Weights of a small GPT-style language model, trained from scratch on English Wikipedia.
Size: 8 layers, MLP 512 GELU, vocabulary 4096.
Training: a variant of SOAP for these matrices, 138M tokens, 4206 steps.
Each number is 200 + 40 x the weight over its row's rms, rounded and kept within 0 to 999. Layers, rows and columns count from 0. The size before them is the row's rms in percent of the matrix's.

# v: layer 2 attention value, 128x128, rms 0.233, rows 40-63, columns 0-127
# o: layer 2 attention output (transposed), 128x128, rms 0.207, rows 40-63, columns 0-127
# q: layer 2 attention query, 128x128, rms 0.168, rows 64-66, columns 0-127
# k: layer 2 attention key, 128x128, rms 0.158, rows 64-66, columns 0-127
v40,093,200,127,247,127,164,231,180,224,153,186,248,167,159,110,195,264,215,75,216,164,221,210,180,178,196,165,160,240,197,198,100,190,262,217,232,201,222,168,224,179,172,253,312,204,184,197,194,238,210,140,184,182,178,236,186,205,258,212,161,233,147,274,195,244,176,299,202,201,166,184,224,189,208,270,151,218,305,197,231,254,173,189,175,261,234,190,187,165,187,232,195,241,216,241,191,193,157,256,215,208,238,177,221,190,215,193,235,213,145,175,162,176,256,256,197,238,172,230,179,216,210,237,166,191,189,103,175,228
o40,084,254,163,210,198,277,241,227,166,212,173,223,231,238,166,200,140,192,229,259,229,200,205,121,171,208,206,230,167,227,207,214,169,125,205,172,180,229,211,163,198,194,160,142,173,295,122,217,198,168,216,268,172,227,245,234,208,242,164,130,217,235,202,205,166,203,164,256,170,220,198,127,264,242,241,179,213,192,245,237,178,207,209,255,209,206,209,233,187,233,203,186,263,183,172,139,213,180,181,167,159,156,290,242,255,194,221,298,226,148,149,92,209,189,204,242,263,299,196,186,229,190,153,256,156,166,224,136,219
v41,108,233,167,213,162,156,236,218,176,248,178,201,245,181,277,206,177,167,175,185,232,224,247,165,164,137,250,202,226,225,153,192,258,151,239,225,168,248,199,232,200,239,218,188,148,184,178,200,223,252,174,188,211,194,225,199,145,270,205,185,271,118,262,212,213,183,191,201,148,237,181,208,258,243,146,189,239,231,156,133,161,189,223,149,198,276,213,265,153,251,154,198,135,226,204,259,120,242,194,194,213,208,212,189,228,127,183,208,244,167,114,202,180,174,313,105,166,253,254,159,273,174,136,200,188,186,215,217,217
o41,099,212,188,110,182,178,243,132,253,184,149,236,229,205,191,98,228,205,196,191,165,228,122,175,186,255,214,175,192,115,173,234,197,155,188,152,190,159,247,139,226,217,224,233,154,210,200,204,182,155,236,215,197,227,172,180,274,206,173,153,193,230,158,221,213,161,226,258,202,252,207,205,174,193,203,172,192,219,251,164,201,194,244,240,157,226,159,158,190,181,237,249,338,182,249,201,261,209,143,119,186,225,135,237,210,274,178,244,147,219,230,243,176,253,169,265,144,174,220,206,199,258,129,236,218,192,136,252,197
v42,095,218,146,233,174,267,236,265,193,177,158,134,244,196,203,185,241,221,194,192,196,147,250,171,164,161,199,123,180,157,171,218,206,272,245,235,205,282,139,174,202,220,186,168,156,225,185,260,204,254,239,290,149,208,122,191,229,202,250,254,240,180,208,231,208,215,168,169,198,117,264,274,169,224,121,186,243,229,215,192,199,216,185,191,204,221,219,167,231,168,183,193,246,258,124,169,214,236,194,132,251,236,151,203,213,136,213,275,166,264,192,211,203,171,329,245,166,193,229,193,193,221,179,256,207,230,200,219,225
o42,091,189,198,171,217,227,199,160,264,207,180,168,227,202,213,201,184,208,249,162,158,273,136,226,260,165,202,230,243,211,139,142,168,227,198,189,192,161,246,135,105,211,221,195,171,149,202,198,207,197,142,121,289,196,168,162,168,204,200,237,246,214,164,208,248,139,70,165,126,190,188,159,224,200,194,210,254,163,215,198,208,119,177,149,184,209,204,161,224,225,164,157,164,177,256,265,221,264,214,157,165,252,236,214,268,249,177,184,154,125,195,139,194,196,126,186,234,177,178,229,219,228,188,179,174,166,225,137,269
v43,102,120,128,109,195,166,139,198,135,218,178,263,194,205,179,311,243,193,213,145,208,180,116,237,224,176,211,237,172,192,258,247,208,67,171,176,184,199,280,238,218,201,201,147,253,168,239,207,210,142,221,173,216,194,237,149,201,207,210,267,163,118,155,176,215,266,175,227,224,204,177,235,155,194,281,164,247,203,257,173,218,253,208,250,152,136,168,176,230,199,195,239,178,255,170,176,215,200,211,181,211,178,205,195,254,173,197,123,171,169,209,192,229,217,206,252,207,147,191,205,229,229,227,177,273,209,204,231,222
o43,101,234,226,271,203,190,165,234,157,171,146,160,235,167,257,172,235,174,139,225,204,189,244,196,120,223,192,276,169,232,150,177,245,217,177,240,207,207,197,246,281,123,158,269,226,137,184,211,103,239,218,192,192,175,130,274,193,149,195,174,171,220,239,193,196,190,123,151,236,204,164,156,197,151,170,252,228,152,226,261,147,196,191,192,225,260,267,195,172,162,229,216,184,147,198,291,183,256,198,223,237,174,185,215,153,189,203,188,241,197,241,281,203,195,219,158,175,227,278,152,136,222,151,193,135,206,171,177,187
v44,095,217,168,208,175,218,205,223,253,185,223,238,215,224,289,270,159,153,219,230,200,203,239,202,170,125,177,158,206,262,257,234,221,114,171,236,202,242,254,157,180,222,119,209,229,174,188,213,175,116,225,190,211,98,206,222,191,201,188,188,215,212,165,201,164,157,169,247,155,234,152,115,128,218,201,195,261,176,208,139,254,152,91,278,162,157,189,240,179,231,163,223,148,119,199,199,197,218,206,233,225,184,232,144,210,207,211,255,182,127,197,161,220,186,183,212,197,280,174,202,231,275,225,199,177,240,227,144,216
o44,093,248,182,274,235,151,191,192,228,194,216,163,214,180,126,157,277,180,214,142,202,192,169,187,121,231,289,213,186,272,167,228,135,216,177,196,223,218,189,276,220,150,201,231,167,156,206,177,208,241,186,232,174,202,163,220,233,237,231,280,249,216,231,228,168,187,201,124,169,202,267,311,203,119,234,189,149,179,193,253,187,185,252,216,188,266,167,154,282,245,251,194,234,268,174,218,198,204,149,169,240,239,180,255,173,209,171,229,254,240,193,201,220,210,208,251,169,213,249,238,225,212,234,209,200,149,272,235,125
v45,094,133,167,196,272,196,232,226,259,221,166,208,185,171,262,229,232,159,213,215,128,257,167,203,218,217,269,97,238,171,213,131,170,248,200,221,182,185,170,219,224,173,138,217,141,237,174,182,153,177,285,215,203,242,229,220,171,160,209,245,191,155,156,305,152,257,215,201,200,165,188,259,296,163,170,188,231,236,205,174,203,204,129,209,242,111,207,209,191,177,162,239,217,214,192,148,256,165,171,238,203,213,236,262,203,194,222,228,158,271,186,162,259,181,253,167,251,171,254,123,231,190,151,243,176,219,194,225,176
o45,095,233,212,264,160,227,159,165,265,212,265,189,285,174,134,203,249,197,220,195,232,237,265,180,238,203,238,220,206,225,215,274,217,201,182,222,272,148,236,225,190,204,216,171,189,165,222,241,214,195,235,208,227,224,188,161,197,196,251,180,182,196,183,157,222,158,204,216,186,269,291,176,212,233,180,249,187,237,125,265,260,220,182,150,185,180,189,152,131,231,146,184,264,149,229,250,124,294,215,238,146,110,125,196,213,225,182,206,231,119,164,190,199,234,170,200,231,162,179,229,264,248,166,187,260,221,255,158,247
v46,099,203,141,166,220,218,159,169,145,155,201,202,199,222,232,239,209,182,209,220,222,195,231,187,178,244,255,192,196,134,221,252,182,105,251,208,211,153,183,118,201,219,124,142,204,269,195,198,221,182,251,203,264,189,196,232,189,168,131,241,178,210,179,182,225,190,193,236,246,156,231,256,204,125,187,154,233,186,188,182,199,195,195,188,149,267,210,187,151,167,144,248,326,209,174,183,153,194,144,258,154,220,131,241,254,212,172,239,219,238,203,209,253,166,237,167,305,208,120,273,209,173,272,222,234,168,208,179,257
o46,088,211,310,262,246,189,214,218,262,195,261,180,205,173,190,194,138,211,195,151,149,203,183,183,159,200,169,229,205,206,178,166,154,251,201,200,253,240,201,194,211,172,212,206,76,121,193,180,240,222,188,200,209,221,197,156,223,257,312,98,249,200,247,162,183,239,128,172,126,199,157,178,206,166,167,275,186,221,166,155,141,257,186,174,163,165,178,161,213,232,218,189,177,212,214,226,147,187,226,220,192,213,230,117,195,223,195,167,206,195,203,172,206,260,219,184,193,129,235,215,197,234,102,180,255,291,236,210,217
v47,095,164,111,173,184,232,166,248,178,178,206,244,190,204,160,235,276,207,215,219,236,231,206,193,159,203,187,225,193,183,177,184,243,223,164,166,233,202,184,197,205,63,182,193,209,183,186,261,167,225,162,169,197,170,206,267,184,180,199,139,176,185,136,211,217,224,188,207,270,175,225,172,158,206,111,261,211,228,166,187,132,204,195,202,205,164,167,201,202,165,170,138,231,267,200,184,261,269,207,151,179,201,188,286,143,193,217,147,208,203,129,326,218,280,247,241,196,149,189,240,205,205,143,268,179,189,285,158,156
o47,095,214,240,206,230,203,212,158,200,213,219,238,270,183,239,180,227,169,189,208,209,190,184,190,245,123,174,288,250,268,183,208,216,149,193,189,220,229,159,161,192,197,157,174,240,269,288,248,232,184,193,168,244,162,253,183,209,180,160,211,154,260,191,227,199,266,183,211,188,171,224,241,125,121,171,176,169,201,185,180,212,161,257,150,170,205,208,236,162,305,293,178,115,142,197,276,175,231,233,291,243,250,226,168,275,227,250,184,189,246,160,233,249,196,223,181,228,187,256,234,176,279,219,200,191,213,243,237,214
v48,094,121,175,175,170,186,180,223,178,175,188,274,286,145,193,181,135,256,196,211,142,192,142,126,200,143,317,234,139,113,265,187,186,174,154,184,146,185,278,244,206,278,179,240,213,169,161,172,179,252,166,197,151,280,287,223,192,170,252,202,247,165,182,217,234,236,159,202,237,173,189,170,181,192,202,172,177,154,239,197,246,209,261,187,221,189,238,181,211,149,110,201,238,149,151,202,168,200,254,204,186,204,187,169,216,178,233,201,226,190,184,190,193,202,205,128,227,252,223,231,204,241,188,140,166,218,227,250,251
o48,090,229,157,194,213,199,162,209,167,210,200,161,167,209,220,251,195,151,179,170,205,224,277,187,131,200,226,187,204,217,119,209,185,183,123,249,258,157,198,88,189,144,213,218,178,211,197,213,244,259,231,172,256,187,191,185,187,226,272,142,180,215,209,208,161,166,219,240,187,199,153,181,205,195,252,197,217,202,169,182,213,200,150,268,200,243,109,233,203,223,284,231,163,192,214,197,151,222,243,136,197,163,161,269,175,287,144,210,178,214,183,345,209,250,266,178,182,172,186,184,108,192,240,280,165,217,177,187,217
v49,102,154,168,275,277,240,256,156,222,132,192,208,186,210,152,235,171,191,225,170,239,81,216,247,224,173,190,196,176,248,222,216,221,278,245,210,204,174,240,218,245,270,190,164,242,207,230,228,193,170,177,134,182,157,186,235,193,198,109,205,209,197,118,267,190,199,218,275,193,177,224,229,238,162,226,213,214,243,285,154,251,189,202,266,189,234,225,190,273,128,203,187,103,106,217,191,175,192,219,175,220,200,220,210,208,156,217,229,205,232,183,150,227,213,201,144,138,255,161,208,202,184,292,183,247,236,210,200,191
o49,093,259,225,168,174,132,191,222,215,193,166,188,205,220,167,201,212,223,222,251,139,277,118,214,195,284,225,161,208,215,227,168,229,141,116,180,193,216,131,214,223,172,194,252,275,162,185,221,282,225,229,163,191,231,184,212,117,151,241,277,226,195,171,151,168,192,189,233,186,242,202,236,198,150,145,188,204,197,202,229,272,221,249,163,230,290,250,225,266,252,117,183,210,181,194,218,164,196,177,222,190,185,229,162,182,179,178,124,233,222,220,174,124,164,232,221,235,171,210,253,253,187,204,169,238,251,100,230,253
v50,091,195,173,258,215,151,194,232,240,196,183,203,200,214,250,208,98,207,207,211,211,254,185,198,231,228,141,195,261,117,246,265,167,91,256,165,222,228,302,187,185,234,203,182,196,237,282,187,224,201,167,173,246,199,287,247,127,147,202,185,215,268,205,198,195,255,144,267,184,199,159,186,164,304,189,157,133,151,250,210,210,151,241,129,129,211,195,171,151,185,242,193,202,182,148,199,195,184,191,176,156,199,239,189,175,243,192,225,210,144,196,235,173,133,203,221,178,226,251,203,171,184,218,198,195,200,173,280,183
o50,097,214,223,222,163,193,280,144,169,165,211,212,135,200,271,244,261,134,183,149,215,192,187,123,188,191,188,243,136,215,142,135,219,278,201,236,145,213,179,198,198,158,272,218,140,213,204,223,215,231,201,233,183,196,107,163,184,211,223,163,247,119,176,219,206,241,262,170,174,261,208,168,190,195,224,267,139,290,178,184,181,277,154,230,164,240,149,230,190,262,208,165,196,237,173,156,245,209,247,159,200,250,162,199,118,96,166,197,245,193,236,249,180,245,212,205,225,224,183,233,151,178,201,175,198,205,197,167,175
v51,096,163,132,122,221,183,234,186,225,232,184,162,164,116,207,197,199,212,267,135,218,171,126,220,197,204,239,171,162,245,197,205,182,202,180,203,197,208,204,198,179,100,125,230,251,212,160,160,212,180,191,148,222,163,206,238,168,246,236,262,237,229,166,193,242,237,176,231,143,243,122,157,139,229,147,184,261,216,261,173,204,192,217,248,230,225,265,241,128,250,168,167,246,253,160,216,260,307,234,200,170,218,215,211,152,164,117,250,232,204,156,175,239,162,241,197,154,242,172,243,247,220,215,225,225,138,167,204,197
o51,088,236,198,261,270,211,199,181,258,147,223,217,184,164,202,153,222,192,200,177,156,195,236,169,96,239,246,181,231,222,204,203,191,185,152,153,232,165,187,128,215,267,110,275,158,207,280,231,177,177,185,190,213,175,106,134,219,126,211,195,165,169,201,144,225,240,158,95,161,196,245,228,173,164,265,111,147,213,167,239,183,160,185,175,185,186,175,138,237,219,204,280,232,186,179,159,227,221,244,186,269,189,240,165,171,200,245,180,161,199,241,225,236,204,152,199,200,206,208,242,140,237,249,238,245,172,234,169,205
v52,086,227,166,158,183,205,205,174,148,225,213,236,247,230,239,201,187,308,131,265,167,207,240,124,154,263,199,254,180,156,266,244,213,197,193,252,114,236,139,217,185,232,204,214,220,222,140,262,187,211,180,244,240,247,125,168,166,184,214,159,160,173,234,207,209,214,218,213,190,246,179,149,171,164,190,235,257,233,190,248,189,172,175,224,230,198,152,247,191,206,159,190,288,175,198,226,276,180,183,240,260,229,204,256,288,228,212,271,167,217,201,262,274,243,198,159,214,146,228,187,134,166,232,191,222,122,153,215,173
o52,087,193,228,189,237,215,205,153,231,211,284,213,277,148,181,214,136,108,216,124,233,249,224,174,215,129,207,216,176,255,192,247,216,253,279,213,201,206,214,166,132,176,193,170,151,143,262,176,212,207,175,252,176,218,239,221,210,263,227,136,279,230,147,220,225,198,176,174,164,182,231,228,252,186,193,173,170,180,174,139,228,197,222,157,263,202,214,137,233,228,235,171,186,195,193,164,117,187,267,210,138,224,190,220,200,237,253,253,196,281,265,258,157,222,259,236,190,239,240,181,229,142,119,251,170,218,222,200,186
v53,082,196,128,171,182,112,209,164,233,244,199,271,226,184,203,235,109,276,191,243,169,164,189,186,211,249,174,169,240,214,252,245,251,178,239,176,221,237,284,181,196,184,157,214,232,203,182,222,180,150,140,198,189,146,255,202,172,152,206,205,209,199,168,180,179,239,212,205,201,253,187,193,141,242,210,176,211,242,233,159,296,202,186,261,272,209,218,251,130,159,198,263,218,211,101,232,183,259,173,189,163,203,154,247,211,203,136,269,263,151,124,218,197,202,217,160,246,248,187,219,227,224,260,240,225,118,164,235,219
o53,081,257,196,277,165,213,228,175,132,200,290,195,265,151,214,171,235,180,176,93,214,264,246,183,145,217,278,252,194,240,119,170,206,150,192,223,247,158,207,211,263,186,197,207,134,154,184,220,253,294,222,233,129,197,125,182,238,212,220,214,200,196,206,257,171,247,207,213,149,217,221,245,187,171,209,172,187,181,204,236,168,260,206,231,212,207,167,186,232,262,225,192,246,212,207,190,232,111,209,162,283,197,225,236,151,206,217,159,237,213,250,266,211,202,174,238,249,239,291,238,146,197,195,226,200,175,192,251,178
v54,106,221,249,174,216,232,222,195,202,218,207,193,208,162,209,188,199,236,268,291,115,137,174,208,156,176,187,230,222,248,174,209,110,272,179,209,191,199,165,130,172,222,197,184,233,231,129,178,145,204,235,187,146,257,196,201,214,148,243,205,164,247,87,185,145,204,285,190,223,253,174,153,216,188,258,256,184,221,266,207,217,235,207,205,270,176,207,200,135,225,241,192,188,175,184,230,220,218,262,240,241,160,209,212,215,259,196,250,184,219,199,155,236,168,102,140,204,184,162,227,192,258,107,185,178,132,226,215,143
o54,097,139,182,288,217,173,137,184,202,214,239,229,244,209,173,250,198,184,188,111,291,252,251,211,203,237,233,187,244,158,245,210,195,174,151,144,247,152,272,228,187,229,184,203,190,194,220,203,228,219,215,240,243,211,194,233,169,230,209,235,167,149,214,147,182,231,255,157,239,195,261,229,238,223,203,157,162,131,184,188,133,226,200,195,189,144,233,215,217,239,166,214,116,176,163,171,187,173,231,232,242,179,136,214,219,226,184,131,203,215,232,270,197,198,258,222,186,257,223,263,201,229,332,143,247,205,275,161,272
v55,092,219,258,225,248,235,166,216,134,221,201,205,198,229,202,235,249,194,284,170,233,173,221,207,225,228,209,184,123,174,149,232,157,196,130,167,217,205,144,111,169,307,137,133,203,245,264,123,210,169,178,197,183,245,124,225,164,203,185,234,182,207,216,208,185,152,132,170,244,217,224,189,207,132,161,185,174,254,143,225,230,180,228,174,188,198,231,244,228,278,107,233,129,188,154,171,157,174,200,167,140,184,216,224,159,152,211,188,160,179,196,237,223,106,260,211,159,252,171,248,225,146,233,165,205,208,199,206,189
o55,089,190,263,127,248,186,233,219,253,171,190,191,185,167,220,161,186,251,116,219,191,238,210,224,168,206,186,92,285,220,167,206,232,248,224,272,167,245,245,215,201,260,200,275,209,197,243,173,193,237,192,157,277,228,224,175,131,191,210,172,227,216,210,159,167,235,139,241,228,191,216,257,140,159,193,225,261,243,117,174,260,173,204,177,242,227,148,164,172,152,214,210,245,199,216,198,203,251,200,219,261,231,233,183,216,207,206,165,229,199,196,147,205,210,303,270,187,165,168,240,212,162,216,207,216,80,225,266,171
v56,091,205,227,270,212,190,187,212,186,215,163,156,148,217,154,249,173,172,200,135,196,192,205,285,279,142,256,164,291,164,160,140,176,188,209,208,156,178,209,222,134,156,173,189,232,209,202,152,204,195,161,153,129,219,143,285,218,238,211,115,178,171,228,251,250,207,196,194,172,185,206,169,284,196,236,176,191,166,186,208,132,171,171,148,191,247,132,224,217,226,168,204,155,265,160,178,206,187,179,219,238,165,264,249,136,225,116,155,167,166,169,250,169,108,234,189,234,222,142,165,177,152,239,164,177,224,201,223,245
o56,089,225,211,186,219,197,214,161,197,211,139,213,180,160,245,230,241,190,178,193,237,144,235,145,217,221,199,240,166,131,230,196,200,154,196,209,220,206,124,190,283,232,202,162,200,245,278,233,209,237,197,226,253,164,158,186,170,203,213,190,234,212,225,171,214,106,181,232,209,188,194,98,201,256,173,212,218,253,195,174,300,202,183,203,173,220,195,200,122,223,194,189,272,216,227,183,178,209,172,157,151,267,266,156,206,142,190,233,244,212,225,92,151,288,236,288,155,196,217,219,229,273,215,218,212,145,116,269,224
v57,094,288,223,233,218,181,183,176,159,291,238,258,212,252,227,198,150,167,108,233,255,191,183,216,170,251,197,200,167,159,214,202,161,173,272,199,200,198,125,174,199,152,231,271,185,172,108,229,162,225,179,257,246,214,167,238,193,202,204,167,177,177,238,243,213,233,202,160,208,226,189,206,166,100,285,205,204,186,216,295,116,189,158,185,173,179,203,239,207,208,213,285,206,225,257,183,207,197,158,163,257,273,238,243,175,194,149,181,251,172,210,180,223,171,182,160,164,180,246,181,230,224,137,105,174,215,196,165,243
o57,095,124,140,189,176,198,159,218,201,162,255,198,184,153,158,170,148,267,214,196,194,158,171,169,232,129,151,149,177,146,216,193,200,191,197,157,192,204,182,167,251,232,170,133,177,167,242,225,205,176,237,231,214,257,251,244,217,206,155,152,210,146,154,184,282,255,201,280,241,174,227,199,216,225,160,234,255,185,269,142,243,192,245,278,198,199,170,138,121,186,221,157,256,206,180,236,156,139,240,180,126,226,166,185,124,195,229,249,190,204,238,203,151,157,204,201,158,201,184,134,243,216,250,234,153,105,159,215,161
v58,093,193,223,155,232,247,247,243,154,236,167,195,259,206,167,239,163,178,192,200,135,156,235,208,240,197,245,192,214,196,173,186,223,280,235,236,228,186,188,226,155,208,218,175,200,243,173,194,211,161,233,235,234,177,122,190,201,185,163,114,139,208,175,153,231,177,166,190,191,268,237,44,196,171,236,237,104,210,228,244,212,198,214,233,140,268,194,199,205,203,173,185,244,134,195,219,224,198,237,205,212,206,256,213,276,181,153,178,124,208,284,280,124,261,182,134,233,165,149,172,207,168,211,193,267,214,215,184,200
o58,085,248,211,183,199,147,219,170,238,214,170,187,262,160,177,146,138,202,139,140,250,237,253,190,226,224,182,189,263,166,259,148,225,163,180,195,190,222,181,209,172,182,170,184,193,183,218,193,268,241,178,259,216,138,160,231,125,257,247,232,216,179,135,272,166,177,122,181,237,153,159,255,266,182,116,204,181,187,187,124,232,235,202,234,184,180,177,214,224,156,162,187,133,159,149,160,130,212,174,213,217,205,158,238,164,199,239,213,231,280,200,162,164,125,223,193,131,200,232,135,281,190,206,267,176,182,146,182,153
v59,091,244,174,168,206,204,231,156,208,212,181,237,173,143,183,219,210,106,185,271,241,247,177,233,193,205,200,197,241,248,254,150,208,242,183,103,232,148,191,162,159,227,251,210,233,230,245,211,190,269,158,209,260,151,200,221,206,197,169,286,162,210,210,195,200,226,255,195,225,176,189,217,137,176,252,169,195,257,212,202,283,218,160,225,201,193,176,216,174,200,158,184,144,214,229,130,202,167,197,176,172,221,175,248,233,231,127,198,175,238,176,180,257,144,117,159,152,230,301,175,269,104,260,188,230,103,191,231,200
o59,093,266,240,261,214,187,199,273,207,199,249,193,243,171,129,211,111,216,198,184,214,241,198,185,185,220,201,143,220,188,171,256,203,317,207,241,163,167,212,198,196,251,131,218,171,190,199,255,229,160,290,298,135,179,263,261,226,172,220,223,202,150,237,164,181,262,277,229,213,229,212,254,181,192,200,237,240,170,164,188,191,234,218,157,222,177,220,201,222,186,167,202,188,167,213,199,257,188,191,270,161,148,276,204,228,163,305,223,199,177,183,164,158,189,246,240,185,187,225,300,133,154,209,170,169,181,207,171,172
v60,099,144,231,216,233,170,222,108,206,202,222,204,185,199,198,112,253,268,250,175,216,211,166,147,220,210,189,266,211,162,193,155,154,256,259,174,255,164,189,209,284,203,222,175,168,173,280,128,212,184,172,231,197,199,118,207,131,248,182,169,174,191,161,222,219,169,156,211,199,160,183,229,187,222,121,231,205,235,231,216,183,203,251,217,170,189,186,143,194,198,211,113,152,229,137,96,199,196,213,167,173,193,193,227,141,155,183,158,198,203,202,262,234,230,70,120,222,195,176,232,206,187,199,133,164,189,259,236,207
o60,088,182,176,172,185,199,213,258,180,201,198,286,221,165,272,271,208,251,192,230,196,204,195,224,201,186,183,174,226,191,230,201,272,256,245,174,192,266,191,196,127,206,159,199,278,276,146,197,200,218,250,137,232,183,227,123,255,214,224,223,219,192,184,146,222,199,260,233,261,136,198,243,173,153,174,124,114,233,154,205,233,219,233,229,189,215,248,194,173,252,153,136,185,171,213,237,232,153,252,191,227,191,222,154,234,129,142,209,189,211,196,199,228,212,203,253,173,208,214,229,171,217,250,303,169,251,145,216,315
v61,104,214,134,175,191,161,144,217,189,153,244,188,178,186,197,224,169,254,211,172,222,226,164,166,193,160,237,224,150,146,180,220,137,195,97,218,260,203,215,203,229,181,124,178,220,247,170,159,163,179,282,230,82,233,232,169,224,193,153,189,182,156,172,196,192,181,191,180,171,155,244,186,194,238,206,238,204,125,239,260,143,222,254,217,228,223,191,147,263,172,268,182,210,216,194,226,184,155,219,190,242,308,210,117,166,158,295,175,199,203,158,177,182,173,179,272,207,120,241,258,174,232,226,243,250,234,205,228,217
o61,099,206,191,192,203,266,226,172,119,202,199,160,228,228,238,226,233,192,170,217,146,122,247,227,150,159,112,233,269,221,236,175,222,135,247,203,163,178,179,246,218,172,259,211,185,246,192,202,250,156,147,164,258,164,266,210,247,203,117,141,172,215,258,252,160,176,168,168,223,220,178,169,239,162,204,169,219,184,194,243,244,206,177,221,244,197,238,244,264,171,191,206,224,226,249,256,135,271,234,265,172,189,152,220,216,242,103,142,202,198,191,232,221,199,188,133,204,198,171,150,149,234,221,112,178,206,175,116,228
v62,088,237,199,163,136,173,171,199,274,174,214,155,163,165,203,174,180,134,197,250,88,228,164,227,174,103,172,198,164,206,240,198,170,198,186,227,193,184,214,291,256,154,267,165,190,178,217,262,219,242,196,179,200,138,226,120,196,197,201,168,220,152,216,160,227,190,232,280,232,200,143,179,234,226,252,188,162,154,199,251,252,160,212,228,151,156,173,196,203,154,136,244,195,108,272,205,252,176,140,177,196,228,170,128,153,221,283,165,205,220,197,206,225,226,209,260,172,141,279,207,150,236,188,179,222,227,205,198,191
o62,088,166,139,223,252,185,150,255,155,242,172,170,196,230,197,223,247,172,248,191,229,138,281,129,198,202,265,205,169,176,147,217,150,214,221,263,153,187,151,188,198,202,217,227,247,223,193,184,166,114,202,129,157,206,218,229,179,174,195,230,229,202,262,187,167,210,263,241,178,218,149,176,165,178,230,214,240,230,259,181,152,204,218,221,172,220,196,237,187,167,219,145,178,174,137,212,233,263,195,198,121,223,181,190,179,214,184,234,193,164,150,269,158,189,202,96,261,202,105,92,205,113,159,209,269,242,175,164,191
v63,084,151,188,228,148,212,138,208,245,149,201,249,215,151,260,180,200,170,197,173,179,183,187,217,217,155,160,177,156,159,269,158,191,178,123,219,275,176,179,240,224,217,214,270,220,101,230,194,212,173,134,177,207,261,286,176,224,216,140,150,157,215,120,175,178,230,324,199,270,197,199,169,220,168,255,133,203,204,236,186,189,153,180,287,166,173,191,235,190,147,202,142,215,200,179,252,142,164,178,241,240,181,179,149,209,176,197,248,157,193,188,237,231,251,192,191,193,164,269,217,233,259,264,157,200,177,160,199,186
o63,077,210,181,228,199,149,239,175,211,270,238,235,280,167,226,148,228,155,180,237,221,196,132,252,225,207,251,245,167,240,198,269,157,170,174,237,188,162,166,164,185,124,241,198,239,176,162,155,236,251,249,199,198,228,177,290,182,159,253,227,256,116,189,181,98,251,176,165,182,264,219,186,227,172,225,203,221,217,211,221,219,215,160,221,211,183,231,219,173,228,240,233,240,259,175,137,181,243,184,241,180,162,103,207,312,232,190,185,204,171,168,202,219,162,228,224,267,279,148,210,255,155,251,241,220,227,216,190,228
q64,092,226,240,212,259,251,218,222,230,181,194,198,242,177,209,133,144,228,162,212,234,189,238,131,189,194,178,199,179,226,95,188,179,210,205,185,213,225,115,198,231,153,183,247,143,273,200,208,225,235,278,204,228,181,246,252,158,175,241,198,209,245,287,204,225,271,184,211,221,177,110,140,216,194,180,154,205,221,221,140,235,218,237,232,173,259,202,213,312,230,182,246,251,234,162,163,234,205,200,239,182,188,242,177,215,195,163,142,263,231,224,167,173,232,271,234,136,137,183,202,108,225,196,159,199,257,187,275,226
k64,092,197,157,204,156,149,241,229,117,210,244,225,204,243,144,225,180,135,160,198,195,206,173,213,227,206,208,239,196,226,223,241,221,184,204,220,198,171,150,207,221,181,261,144,238,203,138,161,143,150,145,242,202,244,198,105,246,101,202,197,199,208,196,177,224,227,175,271,190,185,251,190,202,193,270,156,160,125,218,247,209,155,146,203,152,215,245,172,153,142,232,223,146,238,220,194,193,218,177,266,162,196,183,182,203,154,184,264,204,194,170,157,196,206,124,135,255,244,127,171,275,180,128,254,221,148,214,99,185
q65,083,220,139,173,164,180,234,155,216,252,163,263,264,217,228,102,262,167,262,285,176,169,207,302,193,206,273,212,167,197,144,202,218,206,231,163,280,143,213,205,183,144,262,252,207,247,248,231,153,212,212,237,222,195,235,213,231,109,128,166,157,185,187,192,274,155,144,224,232,231,160,217,175,204,197,182,238,199,170,285,221,141,234,182,192,175,243,196,258,191,197,250,242,160,175,216,168,219,131,236,183,182,242,166,173,241,204,232,136,231,217,191,185,169,200,183,179,141,219,178,259,234,257,248,195,155,191,196,219
k65,076,152,194,195,235,177,212,248,194,182,239,153,209,197,152,158,215,273,199,85,188,266,155,121,225,196,163,260,267,153,207,158,277,182,195,182,187,213,169,186,216,246,176,154,175,65,207,166,268,210,177,145,189,228,189,252,207,215,241,159,234,234,219,240,183,193,198,176,191,215,136,246,256,202,187,170,160,210,201,95,182,297,173,254,166,167,148,124,151,194,227,138,216,203,250,202,193,199,234,178,171,268,220,238,240,202,174,162,233,222,211,219,178,200,218,224,206,232,187,208,245,121,188,232,192,235,220,261,224
q66,070,178,211,200,145,180,180,211,245,180,277,195,283,243,193,201,174,247,148,141,187,276,221,202,224,177,213,177,191,197,237,232,238,153,190,211,131,174,250,190,165,290,209,113,216,166,156,215,177,138,271,156,200,162,234,224,210,166,201,202,155,156,95,216,246,208,274,169,229,223,209,261,170,204,210,192,154,218,193,268,171,205,240,215,177,241,161,234,162,141,186,281,168,207,190,113,213,190,251,225,185,235,191,150,265,240,140,134,245,204,235,248,292,199,220,190,201,188,195,203,234,227,294,187,208,176,181,185,159
k66,086,235,208,212,212,239,270,225,157,209,144,230,143,221,171,179,158,142,245,226,183,112,233,193,184,225,148,204,189,201,151,151,177,263,185,171,292,231,202,173,225,179,233,254,147,211,169,135,244,229,127,291,266,202,231,212,244,198,225,124,232,233,299,155,147,223,113,210,190,113,133,198,244,208,228,193,224,106,207,199,150,187,182,219,193,216,266,180,240,214,181,228,196,211,234,186,197,182,170,234,232,191,227,171,133,182,194,196,144,212,234,174,178,139,245,233,182,189,238,184,136,172,182,250,171,235,202,182,260